python train.py --n_kv_head=8 --head_dim=64 --activation="swiglu" --norm_eps=1e-05 --positions="rope" --rope_base=100000.0 --qk_norm=false --tie_embeddings=false --parallel_block=false --init_std_o=0.0043 --init_std_down=0.00367 --warmup_steps=200 --decay_fraction=0.612 --batch_tokens=65536 --steps=13772
Each number is 200 + 20 x the weight over its row's rms, rounded and kept within 0 to 999. Layers, rows and columns count from 0. The size before them is the row's rms in percent of the matrix's.

# layer 3 MLP down (transposed), 704x512, rms 0.0434, rows 443-446, columns 256-383
095,237,193,213,193,216,175,165,168,224,193,200,227,224,195,212,223,207,188,193,231,196,215,182,227,200,159,171,211,179,208,218,200,204,239,212,216,180,180,204,192,222,178,244,221,191,219,194,198,232,155,212,216,200,188,201,189,200,185,234,194,178,187,203,228,182,207,227,190,199,193,211,215,182,197,209,198,209,183,209,211,179,177,233,171,205,206,186,183,186,180,170,223,224,198,201,201,254,176,226,219,180,222,245,186,202,199,209,213,201,171,207,219,209,180,227,176,186,181,164,212,217,210,190,183,219,211,225,220
096,188,215,208,201,214,213,186,202,208,211,202,198,203,203,181,200,212,205,193,230,180,236,194,200,199,203,195,204,213,198,211,197,155,220,189,222,201,182,213,184,182,220,207,215,242,184,194,198,216,231,195,196,202,216,220,201,198,212,197,205,229,223,193,218,170,227,200,197,186,221,188,172,158,187,212,218,199,246,214,234,177,224,182,226,214,170,207,213,254,176,192,217,195,212,209,200,225,201,206,203,175,194,205,207,156,212,178,224,189,209,178,179,190,229,146,190,188,211,218,196,187,222,246,183,200,220,211,168
099,207,220,230,202,216,157,226,230,190,205,219,182,221,189,218,217,176,227,226,214,210,215,176,230,183,217,212,203,210,168,189,213,194,194,240,214,235,195,198,186,220,209,202,229,197,183,213,178,197,215,215,206,206,215,206,171,224,197,185,214,197,162,200,174,175,219,161,224,197,241,190,197,175,195,183,197,206,203,196,182,199,185,196,185,175,227,203,176,199,207,170,194,191,176,194,228,194,233,230,207,236,195,174,190,182,200,208,194,182,192,179,182,183,190,182,197,214,226,224,214,207,209,190,237,206,183,198,166
102,220,165,191,158,215,238,224,194,221,187,201,228,228,192,181,172,213,260,191,230,158,204,213,196,200,177,221,200,218,202,225,207,199,214,202,167,208,225,190,195,228,209,185,219,184,189,210,176,207,186,219,197,221,210,184,206,196,175,209,197,181,202,129,213,219,196,206,191,189,215,219,219,182,224,174,196,239,187,206,212,199,200,208,215,180,170,188,197,181,224,184,198,182,191,232,175,190,187,223,188,194,187,171,217,178,183,207,203,214,184,176,239,193,188,153,209,200,188,230,187,178,201,190,194,202,205,205,212
# layer 3 MLP gate, 704x512, rms 0.0463, rows 444-447, columns 256-383
096,200,168,221,199,223,209,210,192,193,237,203,177,199,179,213,197,197,198,190,223,224,177,200,202,197,192,173,208,173,218,172,193,193,217,154,209,201,218,184,184,206,211,219,195,213,209,207,189,208,199,210,207,231,226,219,226,189,193,191,193,195,220,192,204,214,224,220,238,213,199,182,225,198,171,193,209,197,178,236,215,179,185,176,219,186,195,198,201,141,203,202,205,209,181,186,175,188,196,207,169,225,184,207,204,185,227,204,184,217,196,193,212,214,190,205,201,201,201,180,219,194,177,177,213,206,192,192,216
100,221,215,206,210,166,208,239,172,229,198,229,177,213,203,202,186,221,226,201,203,179,191,179,211,189,204,184,211,193,203,215,210,226,180,221,197,212,176,243,217,236,197,168,186,194,192,213,207,179,190,185,230,203,201,206,198,233,207,186,214,157,194,205,172,197,198,201,203,202,204,225,212,174,225,178,199,196,208,202,193,191,211,178,232,204,187,193,190,211,197,178,214,183,193,220,196,203,208,198,178,237,208,179,222,180,193,227,214,186,219,194,207,192,223,201,227,154,209,204,220,175,204,160,234,195,163,215,144
103,206,175,180,248,177,222,190,233,204,192,182,188,210,184,204,206,153,201,179,152,197,171,218,212,180,231,185,238,194,198,202,210,209,205,174,221,177,200,200,204,208,221,158,218,226,156,202,202,184,223,206,204,207,219,193,209,188,226,217,199,210,178,192,185,192,200,175,191,190,170,178,230,225,211,201,174,251,227,202,184,172,186,222,195,219,217,197,188,189,178,215,237,194,216,216,199,190,213,176,192,198,212,194,170,222,223,202,210,220,192,232,208,228,174,249,220,205,193,246,202,208,188,215,206,203,200,181,237
109,211,203,193,215,202,217,189,195,185,185,174,219,188,206,168,237,214,234,218,163,182,207,206,228,178,239,183,189,218,190,180,218,199,191,201,152,219,220,227,172,211,187,196,190,196,224,216,176,210,185,171,162,188,207,196,195,196,213,204,215,199,186,225,205,205,237,205,215,218,194,217,207,192,191,207,200,211,194,194,245,172,211,169,190,202,182,191,200,152,223,195,202,189,212,206,211,224,214,196,204,215,212,212,177,194,185,187,216,192,209,192,218,203,193,205,253,182,200,207,225,192,190,225,214,218,208,194,186
# layer 3 MLP up, 704x512, rms 0.0472, rows 444-446, columns 256-383
090,193,190,216,226,184,188,240,175,188,219,232,200,212,163,190,208,202,223,204,224,173,244,214,208,237,181,196,188,239,157,207,205,194,191,194,187,194,169,216,224,228,200,220,216,223,194,173,198,197,222,202,184,203,190,192,201,201,181,184,218,212,175,216,192,203,167,197,215,211,185,225,189,228,167,221,206,204,200,173,212,218,209,193,215,215,200,192,189,212,195,202,191,201,218,229,223,235,185,190,212,193,178,206,207,166,228,192,207,191,161,194,221,215,203,207,196,215,222,177,213,205,203,212,215,181,208,217,209
099,197,218,229,194,241,207,211,204,200,160,217,171,248,226,201,163,188,223,197,212,212,193,226,196,200,226,187,195,184,231,150,178,216,186,206,239,218,168,195,183,210,178,189,239,210,218,192,199,200,215,240,227,188,210,212,193,192,192,178,208,200,178,186,197,192,172,190,217,193,182,206,193,182,194,219,172,189,185,181,180,230,206,184,132,223,197,219,184,209,214,207,200,224,192,211,202,171,211,211,227,189,172,219,186,202,204,191,191,166,194,204,201,241,237,211,155,204,207,190,174,221,207,155,190,211,183,195,211
102,189,181,238,183,210,209,210,231,199,205,166,210,191,205,174,200,198,174,185,215,198,183,199,219,198,211,216,165,240,186,186,203,198,217,176,188,198,185,191,220,212,188,240,237,178,235,190,212,206,206,200,198,196,169,176,191,183,182,206,231,213,250,205,179,183,213,212,197,205,216,243,205,187,204,207,233,194,190,192,202,202,208,186,178,190,218,228,198,178,225,205,198,206,159,171,193,241,215,197,211,211,197,228,192,205,184,170,208,139,194,225,194,203,207,211,222,208,191,177,166,213,181,227,212,187,202,216,212